config.toml
num_hidden_layers = 12
hidden_size = 256
intermediate_size = 704
hidden_act = "swiglu"
norm = "rmsnorm"
parallel_block = false
extras = ["capped logits"]
init = "uniform"
beta2 = 0.95
weight_decay = 0.29
max_grad_norm = 0.5
schedule = "wsd"
decay_shape = "linear"
batch_tokens = 65536
doc_mask = true
Each number is 128 + 32 x the weight over the matrix's rms, rounded and kept within 0 to 255. Layers, rows and columns count from 0. Numbers have three digits each.

# up: layer 5 MLP up, 704x256, rms 0.0676, rows 241-360, columns 224-255
# down: layer 5 MLP down (transposed), 704x256, rms 0.0666, rows 241-360, columns 224-255
# gate: layer 5 MLP gate, 704x256, rms 0.0722, rows 242-361, columns 224-255
up241:173123122165123113104139088136141142166143158081091129108118125133144126165106146132153158134130
down241:103115165133133108128084104099159139109115120185144119142145125045113091117167157087176121056127
gate242:118124124104112112096140117097135070161170186104117093070114133102120112095105142105135107097140
up242:126131125150124142075156106188079076150154122071076148103079093112140095108131132124132094096105
down242:145203130108172114164183099141143082127149093082134135105127046165124176203118188157110128177150
gate243:180131132135071131082142154181151127184161086126170119117133158161143166185151170163137122169108
up243:075092102113092087144126168122124097107172169118119119165147131118073134167076123142140122091179
down243:042145084189168136104109152121170132074140123141098117169162215139144087133139099152127137069218
gate244:078137118162093153119130140097155080151130120137147118150163139126114135161132154120097164205174
up244:097147147171095164114097153126150136175076058144103154159137149112215137099114057189106099074134
down244:116130132077150139138123125132103090078145185165132136132093075046121173095118131136106167098131
gate245:088114129129124162105160132113094104106151089116150120120071138117095195145135105083153106111062
up245:109131158145046126131064133133116143105106095160132165123144086087210091190114118124084134068132
down245:131157156125063143110078146127087165138137100123109108168135123146145114123125175090137122140189
gate246:077116111075132116152166110128131049127133090131152079095097147179092164145153118145146113133134
up246:129121131118114154161159173164161076135164094125103127183081137147172089145166122188076051107170
down246:136087127095086129105130088101079115112077105140146158119148097141079114115157159132089176095080
gate247:150094165145186111074160152134148124109172179094111133154078167120152138092122116177106161105157
up247:159178131160098086107124099078094109139102116119107102140108157135095113140112109182136171128121
down247:160138143102109096149104131171150103105084119114150152108148068105135142081103115141113076196047
gate248:091121087116125121102153080164107118127147114141112103100085115108184104120160203100093118087098
up248:118174113137133158147083129151144143122124145142084107125126073148133143113158134135118129130219
down248:130084077181089093173100129116111128159091134152111124129119108070133180081086125120097146128129
gate249:092095185141118109075128163151136131145096092087113118105157104185115120190151142134101095057173
up249:136172138119102166124129120138081128121104139178111088108104149111129139082046158165117102104147
down249:135141122150119118127130144124106167104115203036140142149053111181013101072147138122095130127162
gate250:057091124156130111157130078135153111166149121096112142204093158102161163133103149183162126134121
up250:108149058156075059074135112108145155129113091166140146048173122154115061145122138094193131139140
down250:158129169123108114137127131137102147163169148136135130092188053128157073170119154150138184139105
gate251:095099165089107128087172196122084160165097177155108123153104114165067155118159081135137148151136
up251:119127109136128146093142147121146101083176129103099113117141143162062130084150143090121098126097
down251:126129148121098096127118100073159135147117212128133255130113116155074141135107100141142068122023
gate252:074090116172093153196119192091145164098167116166122118143135201119142118034101111138139165136180
up252:137171138166149090160133170188105091132113209115050123145090118103085147135124135122177126111097
down252:145152177153104077202176129051168154052166203153101141141143118136150169051164102109095154144086
gate253:130164179140160096140148128124159209125137176165190125124117162114099077155138154146132150180149
up253:162171129126145225124108165147194138167134145109091157118136165087064103158071103118133154131096
down253:059125137108085147136187143130097088102103150159098170094108139161133106159153107125146145090088
gate254:127078139150126091166160133157110139150122108120126095179181120166081136107112129148139159165127
up254:121117119141081193153121113084164146113138120071130208141190167089146141182044114148135147122190
down254:165133113158189093112132136087125103106111138172131133137140174126123101196112127115116149092135
gate255:123143172156170131175122133112132155185184082200111139091114112095090175154129101157121141129131
up255:144128131087100122145107115130112119151142202099145091110149138171164141096108114109105064110130
down255:117124114103144129165138142130132086148164164137129132149134151088179123082109133185197104146161
gate256:128141115116065142195119113115082110139133159127156093138069121163139149183168125184093157165148
up256:150147137099122099128097116140160140105109219132128167122132149128158131085185175134134123098158
down256:169139128116169060142147139128122173196117110112092117080098107071107135150130072142167142120136
gate257:108177167177094139131093166141138107192140104189187187104099141087163111207158081124096131150070
up257:157093081081135141119112137095141118087099107107074187179197156205206188130087174149091130148130
down257:110124089119137146097139146124125129127093152042153153128086115140110150124146127129119100144161
gate258:152143099135058135087130108066132119116126201199099146107126170147195122147119083069160143126095
up258:124103116157080146129118067156135156133090150161108099135136134148121138071130093164102158154095
down258:069145125126127181152114171146117114147139100143118123206093122164096093130133174142100051090143
gate259:112152168197083156083136110105131126112135160130121166110104075160124162188117068129091122126120
up259:155109128098114076109127124183152123144099206136122141112061159098141084124149071180124105157164
down259:151087157106124100109107088152149140125073119150121138085152191153086082143147097150108116064133
gate260:091107095178118103179170157141121100145167189043113161157148134166123182099105114053061148133104
up260:082169155107078093176222139154138144136123145108092167154084126157100190123142125103174084134113
down260:085126090126081118155089123171150162107117115054126139147103200165178121168214164128149143128106
gate261:123109122187123104125160088132129063115131152176068150118073127088111051135174123070130114112099
up261:103134107136110148127118116100086135144111113146097124073118158079088106152156096109141164061128
down261:131127175144101135099096106148138176166118112116137136148136164130127141097088137165123103166046
gate262:138116120097182161140120114068170186177169170150126156116178140101089133158124170116156128097111
up262:067248146075125142087175122112144129152095151148167124067102121136163091149108145136121083159158
down262:163141123225122164067135064099121144147118120173134093096133119111173187132158146168185119157190
gate263:128112174156162104190191056083155141155141121119155106076178162119111143144110085156103162172131
up263:101160157157101201128085068137094125076139078124148166143107153169114175166106166182174162144191
down263:083125105125119161130129118138179134114139148112086144153110191143160155103130148063090119114195
gate264:124151168131133210113167157160170164108137051088149156101130096140154134158097092068111133125119
up264:128162116206050099184088114098176155113148085080095107099163163103056088143129130135155125123156
down264:091145098120048113176175157069116141164110131188085150073139184132065170061106153116155169114229
gate265:127115187164121122176166119125179177109126170152093151132130156123145126140121114135061133115166
up265:103118123151136154140128088179113195083128115122110163109062115090154105151202154154128184142118
down265:129148123179155133137182110138172136104111084177143119134079130065096134118138122080125049129109
gate266:075137130119144071138134147124114181161105123154147127088119121131152096094136109099179086112114
up266:082086126175156132140128099084101107134114135132174176132110137131079115129127110120117120142106
down266:120113059085137111192124133134090094091106054187122146176116150087083124144104122119116137177170
gate267:099106073144108050085104193149161119184121160142114126139105159142161115111129162091192158165145
up267:136183110180137152178121114099130119111103072113098140148120132130148172141120087127094078138136
down267:090153085157133161111072116114144149153155071140207156108140149115094097083100168074118123155117
gate268:135171146055108117156118111113125089150103165066206146148169078114110089123105119119109123176165
up268:090135154161123137121107135132071075147128144184103056138156109088136138135161153067117141160087
down268:129117184134168162157086127070105094099128079121170116170067132163131119150127122156175124081125
gate269:160124147095131128038128097104115087139162094122152087120138087143098156095181087085078123127111
up269:122156178113124173155153105068081142160153118147147088118141093197125122141116061169098162127103
down269:100093155174107093135149136113130066165133118119145195154098123133105160135124068061123075124099
gate270:194114159103054188163167124139152100077125120168159125118143141181162134144085141111145115142164
up270:135136126130119089142163173089117189122088134113128079108116107188089150115120136118159115098196
down270:126056143043128131131091174126143151178182101114128140099086142147051116136152107114110102120119
gate271:079121106187129067127168169132090134111138210086098111097105161107136170113125140148094077107116
up271:144112106120163084098093149129133147095147121214185150099137153132104153098099163156137106224145
down271:167153079115128125125102187139162106121117195131098167129109135145132125119120126146105120155124
gate272:162130158073206155111163105100165155107090119103123127093143126130115158127100094151109121145160
up272:152128122188102076139098180117092076141142156081109150193121174143072117120132139141123111066125
down272:163096107109119124145117097111144101083155174115187113154163192116131070095099204149120182075104
gate273:144083099163098083126136135091121055051125096157094116083100141197127106112087140077091172111128
up273:153150112152108044142157077112123074104146127134145149106175113184086100097134148137128156180138
down273:153061055161100130146089120161165116108128154140110122147086125162195132103169104127123142146043
gate274:147103126150123118124120146125073134163125180131162135136139170115160108051085135109111077155153
up274:096166117130118134147156027128104105123188109080135144211103126135117153140124169145131103146139
down274:094194148122154097096121059122093122143127152207157127163097106136176130082094173134073102174135
gate275:060128104124074168105087154117071097065177079125103190073122139120136070096136180199110150152129
up275:114166137149151128118095104089153190137070107123088119141132098034130106128042167108183149105112
down275:102165159146114099117138145131090117104129106154171121200121054152158163112133104119049092161120
gate276:123151150087112110137114151197096149134171094123161125144093141125126140146175138142076158132094
up276:129111112068156134045102094137145111098168113231123115090139121101150094097232121203126065142124
down276:117113086158166134130126164163102124115153215075083148137166079126125161113134113123105136118117
gate277:171120183155082072164145132141097114141154167206130121190119181112192181101213126193119119179077
up277:136171135144122120097201154086163122112083113176115183139131128156164167166091103145104168139143
down277:089104114105105095170116196124148075131097135150103092073149114095124097139122129068152135134168
gate278:138123161169133138158141110184126108155169085115135107102109062105167116149100124126178137123124
up278:093082133167120121143163172054135109152099114103143068070124140162105140129155077113145093112108
down278:136154174117106149173146136150151191162097130127100110164098131183069153110134118136153147165167
gate279:085138072125154153144126114166092167200094122130120137122130134164176140096139063090130131130108
up279:104094116159180108097114142085110109129148099143139134081121123139135112109114122131152054126178
down279:132141165147153158102170115096089147119142081117160162130206177100076151121110108177130114102125
gate280:052134095109096110127158169173102125151205145123148093142110096154165107139202144133144175147182
up280:119081081130096161171092141183136108152122127138150088197130143150171117147123083154155146148112
down280:196135195090118159144112056127127172154138059111068134100119102133130170170128131124139183119126
gate281:093156136151126179136083138163098140097162102115125130147085143117152150139084120178128117167085
up281:141085110134176139104115131134088175121158104127120150080094175116182143158136094096169121152147
down281:132200133124088174169103148211054081146162122151115100118094111162078144094145079148114099129180
gate282:124180149068135108093094134126132169101112109145142121205147059129156138147161062110135159189115
up282:115125091150123104120100117111134151070110079128176136172116086128183152155148105133137105162151
down282:102131097113171163105062123159136095129127134061161085145085119132118082200166176151129096114098
gate283:152048163103121114179196131120174063183088167111161108167137123131134071158046075131106124084158
up283:032080155108087032116165125116173087156126072118142148144129152157125079129109200200093133132114
down283:118177114157145107113152161136091092150101097153156144124091142095123148137143100127070157128127
gate284:122156134149155132101119162139094138173143090153159108139153094165107161146128104143136176157149
up284:143158122144127077105118154144142096144101130133114100142101098141174094144176190110130072120142
down284:125147114102164096103125159043085140088129137143152143145135103145133105051186102172098110120092
gate285:067107103129148106160127104153123060136144116108155085115081129138108034127112076193140100166069
up285:080140156108155162118122111161170118103186107090184097063138088140141120090177132125099164125102
down285:125084060158126075145174064067060095161151115106138120103085146151030183180139059065100167088139
gate286:076121102096144099138147075151156161099101134140156164107131115155093094076158094175172128186122
up286:092150150146125148160157132117105128117146114142147166127107111118122139121137111155122137097106
down286:116113160104134119135096138123100084114186113126121063143092103135131087095139122125158137075149
gate287:137131124140139146151176140162135086132109103131159140129152121129145143146121125132081112161071
up287:140127105138140127168186133131125168113148161165124099152124131116126116140087138119073122099137
down287:143135081176122132111083059129146134154136095107082123105122128144080167114131095137164159127144
gate288:110108093132136135057116117111145156133151112140112104142055169099131149113166132164145119141121
up288:199159125130132084154116101151183173094140139162076154148058092088116096111176103187169128117134
down288:193101113091108191161163096138137144166088155096109054094135060129097100135067127075067152174114
gate289:099083117146127135153170108144126160167123154158047155135141045132161112148109090142073114195150
up289:061145105123121124136144148103180117057144159196122145117081171151176140101097125156121120126109
down289:090158076129151117149162154110064093123120167150134124142156058136134138093142167073112122133152
gate290:131134141147134155117160116101084142117127158146170122122144103149131140146096116119158162138119
up290:113086135116114111155095153083173182153181116119107131084086129124124111170137122084167132125175
down290:072107127141091098126134115163158156142177076121140124110084112119112154133115065130101179118132
gate291:163124127142145203123140132081116189136139092108097132084115138124119158125103066125132162117162
up291:106118105122068110179077175166134078137102135171157105169133086141094152107103155110100145153053
down291:074113112132145104180165118145153165126153123126148113142150213125072111145119155130114160144154
gate292:121137096163117141162125127170124109121136214132200194146108097076138100144148093119144141179125
up292:090109177068154164084140091186088118145112058118147147130131150117159166071119133152154167140118
down292:162097126131145113074101144152066136116205124124096069073127121119159174188141085108076113141084
gate293:148079165145104097135066105129086076123158054108105121082150087095146077194192212186089136139139
up293:061146084093102164122084137123115166154167118142127185157133113140156170060084174113092105162088
down293:132176127148127115105130121076116136164116102166126099122161130108137112119084138143154112051107
gate294:141117080112136086088119141178131131114144140097149081126138127125083099105150124179059181056170
up294:102157150110085101128173145161130144159090141182129124153129081145132142168124120142127130081112
down294:157107125164140097130118138149148191116143066142097148136100130171135142014078171126077121114195
gate295:133126147180112141169129155100165152127133097070124087132115148110116127126099132111123071151166
up295:165103119142166119165099142090166137112123087147137066132075116119085117121119072146156093192131
down295:061134126129133119137103144140079103136146191142114112129169093098083134139160127107154115122125
gate296:113126183103157145163153117116105124162140184158094123100067147160108169139155162137112093109130
up296:129126113100099104089138156175119141145140149093139170111082116095189095137101115108121121081185
down296:133122123098099148102123127136137126136110113116135185093130117152118176101137105114108147159143
gate297:099073104082131160132156102147037082178178088117189086093096102146092134145073091143167183125103
up297:084129121086113104142145066103122141116103184110146163097130093143155166113118084136126114112103
down297:121173153128121072090108137138193168125165144136074177154156141214180114078139086088142075089162
gate298:149146129120094109099151123186111132124168044046172108157104109144121092129069140167121106132185
up298:115144115169155128126052151157145148153132154114121114099155096052105104128188150116077189121137
down298:112105092125154159143128151141102127091134106113125066082116113134154129109119126147145203154099
gate299:114187195103099110184161125140160191123126126126109129142089147147098143082153146134247179117087
up299:138080079133144154164129198128088129155089074147139132212222115142095215166151135189128169076104
down299:107148155086050046131220119091129106135144154106042123164102089150131124128112144134128174144165
gate300:065127132129130078140120151151150108177155117080129103153079111173065112125075148145093088087144
up300:083153104137096101116102212133079158099176100091133115126101125161154177133151126140167105119161
down300:167127141074099169150130108125095117097121127108131159149143140100173155127119131155165159147077
gate301:164153151089088133094132156160135129108108147061176154126124154133150118098110168158156138119112
up301:125120107148132147129163103105135167151087080154150109135153209058119125107143077117151087093092
down301:098087176171086093171113159159092101123136141123064088090226101167149095135042095163143136113169
gate302:080105148141097126172134115122079125134145166157132160078086122099105058125154106112074104132157
up302:167106157162163100148035095132134065063132112158159118075124079109126092171121125171152144099141
down302:110126185139097148158182118110083179104131128109135157159135112140136161125121142134125115198145
gate303:125146132183149128213086138074125120131105128159115104132139105110121166097135122106082135146136
up303:116153217133214068061160175132088168139091180171056084123168091130067106114099104151123127136157
down303:134116073146049147064110129141120140122126127144108117167117088128161153113171140093167171174117
gate304:110153128102093104110045137158114146125080074112116116069129113178167116131144109144082099111152
up304:097108138046049172102130102160086091129166097132122086100137186116119074107171105169161206143093
down304:143113098177159143185173129112144147058103100138113090087119083101137100101114061150130126119125
gate305:058074178151101114152147100135133116130152139062091102147158110086063102173152065140135110103150
up305:104119137130111164070158155203091148118132110110126166199054126127094185095142104087161127177071
down305:185097126119129124123081167124171145077136108099215145094105141159103085094110122109094096082168
gate306:153126099117102118118095127103187105095137145146126095077140116090131103125131146110112162156133
up306:136150162150143169157210081182138138206184121134136143166171106125223135118136152119129109092167
down306:192085130125127104171071194124160092077082167091147119104120116141136112115089113131108119117114
gate307:158140098150120093117163106122155146073135152122161167158156121174134116187098099132130031117099
up307:136092126114170128111126077147144084154127104164184125186093102099139144119144137105167159159093
down307:152132164106144085125088103186179175111133102116105123105163116087174057097173109146222144090153
gate308:144131179181125079184060128110142109138133111134119111137160119154133115116113100123135080132144
up308:135137144076127128167097170120142112146172118147200143132105078079091163122126092120113192172138
down308:111136186115135125094137132085066155075119066097139105166161085159158124122138119141147113124127
gate309:184127163115069118156165126108156090121092098116168142164117059100135111110064136138155143127113
up309:109099155138134140170109181140120175124074120093179161114117129124085090118114117098087104119091
down309:157176095117099085176163150147068075095146085165140142201075115146126188082162120068132144087122
gate310:107170091136115114130130137165133143191114185136111097116083122153165077100129121114215127071114
up310:117152130135125191177190171172117175168147152129176115104095080065095164151095099221042140137126
down310:101121133055162143106146146136148099120128145068159149069135101122125075188147150175142137121191
gate311:171024155124133074138089103136175113105139119149121143155163079096075006137135136130123106163088
up311:129167162104107175050090105139134123133092116108109080150146107116117127151123105086175208126128
down311:103141104105124130049101142127096141185131128138160169129055205112150220151127177078115111090162
gate312:132114103131101124142063118220197093122209144107155162064098118091161097130125149125116088167074
up312:111125099173127126168113090118144072112109121125101115106155135134152160214102165095124130159101
down312:121087143124075074150128123108153142092139176125173111148104122128144135150160128143174130094097
gate313:058164096085136134151152172136159103152088153131091052173103158161147111131161160151115141114145
up313:124153136137141125125088206145103133158116103153154128088174127138079176098149161141169111144094
down313:108143163126156107112121136121100136099130123073105092165171101158188148118163173119127084147083
gate314:108127068107056095142138149097108111143114082100178112168076139160141110157122121144142090149164
up314:129103153123100153134119120143110142135172194130075110152031130081064179114148159156104167112145
down314:161171161103142083113071128161157142150135132134114128136138141090138160116129123133180092173142
gate315:119148146117154117097155092095105144107153082118099138160162143146131063127121176082095150103171
up315:145105162131136179133150171122092151103142128109180140066074113140087167198199167123119178132060
down315:128121126091110117160119162194154107148144140080134113127161085121173091136147117179128064106134
gate316:108168113141101105164131111109147154143132149163166097132099111088145097130155079152149127124132
up316:117143125122098125192060173088173130173143123117135161129119159118192121082119131137104131098132
down316:131162151075087154128057114106113152168139092163167104166134150119167102091137126105133130164133
gate317:124083111131140117142197123110109135152152127163166058103060145170142104131140129123130084152105
up317:165134123138150173077049112149147119124161131152083138185104088082105136141114129086128126095107
down317:093151117121130116140106124108114122177121149104118144147130146164126122121074148084119134159116
gate318:104108105113092110110133175119144097131106156053114112105163110134140127141116202144125139135080
up318:126181137101178108114096171126138111133126160132153057093134117094163146116093166159090207141093
down318:145080112112124120101104180145125114091156184086098103078133100106128155142122124106113195135112
gate319:072060134169113110081136143128148094178163129142083092188139133119131156166126138147101182083168
up319:137149167106093118164158146154097127126126126069163102133115153119088179217128127111113155084152
down319:120098114121106088116130168155118138150092133141064146141163133083134176157125073134180166097140
gate320:195176111142189168099150209139094097134133154098072087165140097139082157176097144148140102138195
up320:135084079143130062091180147179129119085077148164167110135074143110195116193104124134112095130114
down320:136136168125065093125174112135044165098186083203170140057132117120158127108127154139139083130108
gate321:091112063152132117158110069137123153182123060156197160129147116131146153183133144126142165106168
up321:150154176172107083135086191163128148087095122134109074161078137136135207099099114158076103076157
down321:122158165082083094175058117171160107154163215091114126131094099116066034182180121104178091137157
gate322:099079118125126162184166087091111106134207115138126074154086188158104145125152065118190108164160
up322:114090098139101131133181089131159109168172161095144162160180115166058133132144139140147112165195
down322:159174098099130155100106102156116122101233142126115186147130056141103148104126169147162155151123
gate323:099157127115149150125130099143120116133173139083157110073153093136102164148133085072131169104157
up323:118092141124076128138165133106047118092071094089129154155070186166102102025082189146172100120166
down323:129145067165116098122160124092067151167147146163116142108153098120163126108107136119135130103107
gate324:090106154092133112156150116113116168201097119142117104145182105160136111158138068144134049108198
up324:167074099166126127189137129131111107106132131096171130071164144119138192098140092174172148106101
down324:097152073124106110185172150089184160132161141103130093131160131124101119142134115103131126111140
gate325:112141126135067142110149175123194144170131165173141072145096152149163131106118092127169109114121
up325:148081107199185155107169134160103131084139128080094125112107115119101147147173120113113108180144
down325:145125107099126104165077137146139135081148154146121137116147130144137121136135193090153104115095
gate326:155122103099104165149139098227070132119115104138136077112060123175126122088176134139174089090092
up326:107187208157133093160139093147159118130176164099126119142149107151133116139121181084170110139188
down326:111070141198099111141128141078085095103123150114110098143159132070133151154184149120120099137162
gate327:162096205171113184121115101175086193137108134114149139079148146103134169125157124131128142170110
up327:128177122107109158139146076129116198176107116099098127151149147135136083100097130118123082143098
down327:199153154163114150103108123160162088094102142112137112122136129078135114125157174125125113173081
gate328:096133172123129139125095180147164138174129121122035151145117108144091117131073150138133183116110
up328:148120104101158118152127142141135136144095136103160113105111089124162162115098171094126062113109
down328:151161111147153118145117130193182129153115149135122070149164128151087123131105129113141182110104
gate329:074135119146099099125174104107095097071151120172120115127114119194145123161136149097112088090058
up329:146181161156159083110084124082057109060115137156117184124152136156137130127140110110137115154107
down329:168112128109116102177076115132169152128097174121159113180160128168083128086085176140125140112104
gate330:121140128127111138153107173193131168210093106169063036174118181130138103104059151137109121157183
up330:135143103143119180114148153151144130115188092132124150135080153120151145118140165077064142112087
down330:113108130134147118112120142133188192162081151180150083151097151090132141065053141116111090191106
gate331:155132129186091108095145145113153123107153126165113096111129137167184148139090099167145146121125
up331:131168169080141096203122142070171132120145115100106099101066158162137102159113148157157090142152
down331:180159140155119178081125075137136142115145139163103163078129151120111129089110086158139150143117
gate332:156181104164175038112250139161166082115089127095123144111160090075128120058121144130131120117137
up332:075052116158183060134138200105129153113136127146161132107075052129125117107142099149107081118152
down332:118115169164147164108135148101146144190066165174137210168132096157089129155174104119114120139133
gate333:101115101108075101094136127106141086095133141119083158113118058143048142107139110143096162138108
up333:147135145141127108117058142147146129138124126136133159157165093072144123165187139131134159171170
down333:155165137129196127169142142093129119170151139186123097131141160094137105111129141118135125139148
gate334:147149169104114128114122123096139134107149084149093135102130077141182113164137142129244128163144
up334:140153116203128139160065120093200114126095085146152150117168082174165162157096141088158147145099
down334:123123083139133145096116134088132146125175199154119122095089117193171119136115162153231138167126
gate335:116129151225123106155172152095125116165170111066094148083137116152096161148096161104133116142148
up335:122062186113139186141112187145101117108116136155094140086153094097114056123148124083116161137094
down335:090110135088136121115130124156142137121177184188148121109173146121133096188170136129123145167123
gate336:194139088174163169187146106132054111176110071115206145153166122162165181170087103124108142123125
up336:117082074127153147099131134174112146155112136116104144164154182108124110122162033079187178122088
down336:113122164085111132101130098085150091119093137115128165090184133117140170114164190125107146119124
gate337:153085140082129110119116084112131156172110139105128099139138095115126114127146166103103168170067
up337:149089156123169120205160108122112147116105150161092139149148145143135108211154090115136106136116
down337:093168108091132157119149138147127117174096129137122074191099155025124150114148118156174104159156
gate338:127096119105157104138158142064101110156154089200187165124125160162147154154098045111156109098092
up338:134206055162102141145090112140166194111138126166107091092206115131158091100122159153069112135097
down338:073088098175119146123122122138095103105164113123098179154163160163145112153135132116071082139066
gate339:075088130117084115169052136158174087114140117166124123058127123161167140154141144145115086094127
up339:139086043102122105212104138200102064163101083126145152112076129085164147094154115103157140101120
down339:106133123101128103137182151160139112133088112118108143126100111101073140140144140088135165130100
gate340:126085109116083093125147161142134066126132122109113125189127123134127099170121192103076092158105
up340:123118124115109166170159114121155098084109104122170123174145178082131127151152091144138088063077
down340:062129080097095114128119034107171140091075164134122137156124027116072148107101124114173190158133
gate341:132120152162105165134158155137110051156135116144137126096111105089106074155142166147094173141110
up341:137138149166160104206164162094133099124119124166116127147148061137125121065083112134165170110155
down341:124153136188121140110086143113148135114129097165081123142144118093133138163106104161147137136117
gate342:124116150172115100181133117161118152070131165122159133129143139100132138115097116135173139088128
up342:127135097174125097123174093145132171141149113207095131182134136121111165099191128113124125144116
down342:174156168118086172124118085126151127130106147067194084138131115064103101147094154109135130129094
gate343:128131157103158145110118182080134117131055147161110152205157176136142152106107150101131144143152
up343:094092135139197114169165119168130123069117103140136129097153129199125136109146140201152115118132
down343:154180158175094191195097103154129115111187117147176097049131150126166141090144152206164108128134
gate344:147162119094151077142167131122127064124139116088099174092141103123144151131115105100207104146157
up344:093124147170099108127149127123120110095142125122107103135153163128149138176096131104150157092172
down344:127108090044156197132142158179096078169102131158075113113121128105147134186181143124098087123123
gate345:151179166104150098156100143127143077099173142100097116139157142154089099142125208105089160206131
up345:170180180176137109102141114148147231184108131126097115151135080135164165121152144104102118126170
down345:135096167078125188194113119133118148078137157131115135098107171094153114202140119095095135143180
gate346:111088156167101192172083161156163163126217111135113130106150120129136135140117098148109134103128
up346:142090135092155145166096097106159172160104076136119137109127210147147130142153143079194107129119
down346:202136184106115182146151077161157154121087126068140128161165146154165098134128151179132135160159
gate347:143128098127073174182093123134138156140153130097162078129140145148129167184121112210083064163182
up347:112119145084106118115149158052129108138155164116078090150156182120130118115104120161108125129132
down347:053081104122137083085080089150111113170151155159114166124066115168131094140119145104069134117136
gate348:082104127146164127139127099135162115125110162114122128107145113139155108103147152207097140158131
up348:102136138123151110140147111172160106097149174065134117138149168068140114093128100148118110122152
down348:102101161172106127133124108080174077145123127115105123061155137139120115172104166117142158063142
gate349:103125115135119099134097185085106121110204098143128148151142120105133122124119146161153119163098
up349:184117172108178109115082137084125199110126123174101158139134103164138127073140120122135096155138
down349:136145165134068131106193186130130147182106118099153107131067140115128173092137108103105133066130
gate350:156130113154113077177117196147124122103093149074162103119125119140102120138136165127135121149154
up350:108095200102089150093138114086170055131185058120128121204156172125136181105114037095136095118120
down350:090132099143138148167173153104128106098188134058166115097056124142190151142128100129053121126117
gate351:105127148080126164109147172169084110097174106122108130151089109078146113132134171167102089114119
up351:113117104157178140120181092146087094127126123164115149200098129162106129138169113077117139171132
down351:108175189105127103149163059110129138085097086085133141079113127116185127140126146164167105220127
gate352:154130070148076134107119124113113158141198123147097159213138142068145094124178138186158117198119
up352:149153135159156121078041128125126170166177102189126088052091125193143161159116161167126133107121
down352:148170160137141128111107132120129120157161138134161082166170117147145143080138174179111132137115
gate353:112149135154150098129125137105099157105125084185106112099090103153126105094133150139085157107079
up353:123100107151139090145070111159109125186075150158144101152069168098083080108129162111112108108113
down353:124157169132122110152167131183162106161103125172084109085103145140155143088126087064152170170093
gate354:122151129160086114152159161138125116133132139100119096150160115126113112109097079143099167129175
up354:128123142146106101104104114113160145187182151076101132086084090106116154104097097171150107135172
down354:168132139067138084136096150195073137113108125120100167119148160149119149129144159136115100170138
gate355:141069129115115122144190111085159076142114083111132116099170142178101075173112163196135172125164
up355:162132134094066080128137104120157133138118099179131160181168159129091103112123125103121185197105
down355:120154125139165103136130149124106098090126089181121184158088080116116170047122097160120059156125
gate356:099133015177147116118139141153125091130146144101083117157087161159117125159143112102213114183079
up356:075189138142105112126081142138087110139124113116133126113142128104135121104135100069084160086127
down356:138156101171121096160088071160146108176114125150094115080151197094145185105124150127128102172124
gate357:148178149148154052161142095101126119103076127148151175111083135183076162120135166173088166138159
up357:047107118153154118062108162118127161140112146041100155164127201088191132152134138115077169122039
down357:087127126107155103109138142114165107189099175082098116175113062141167129105093075060166119136122
gate358:162146113066144126117124173140087137171097151072131071088097174164184095078190134164157139125084
up358:126102096066167166104137131106122135068070130152126124135140093090162089101120120177201127118097
down358:155101116072136072133098170116138166110102123109098137129122091199165141143122133156043129063101
gate359:128112128176084138130086126142160117171136094082136107130137154097104139152098175178065089228197
up359:125098101139122075117103064129166172128115174117127123047154065042060133155093082142112046137091
down359:143104139108123098174097164078103190117125100197178083150156147118149119156130171068120155140116
gate360:125142110196134089135088103129140118122100160128056180111100128127096136137075105166103102124115
up360:110116097141147054113089178137147156139116125117058108157131129107144106116149110074104120144137
down360:137107070092096102049083128058135169130124162136116124148140114145116155130140112144148134093111
gate361:099030169137063159192104152100168132136177117095132098135205089188199107117089104126126143102113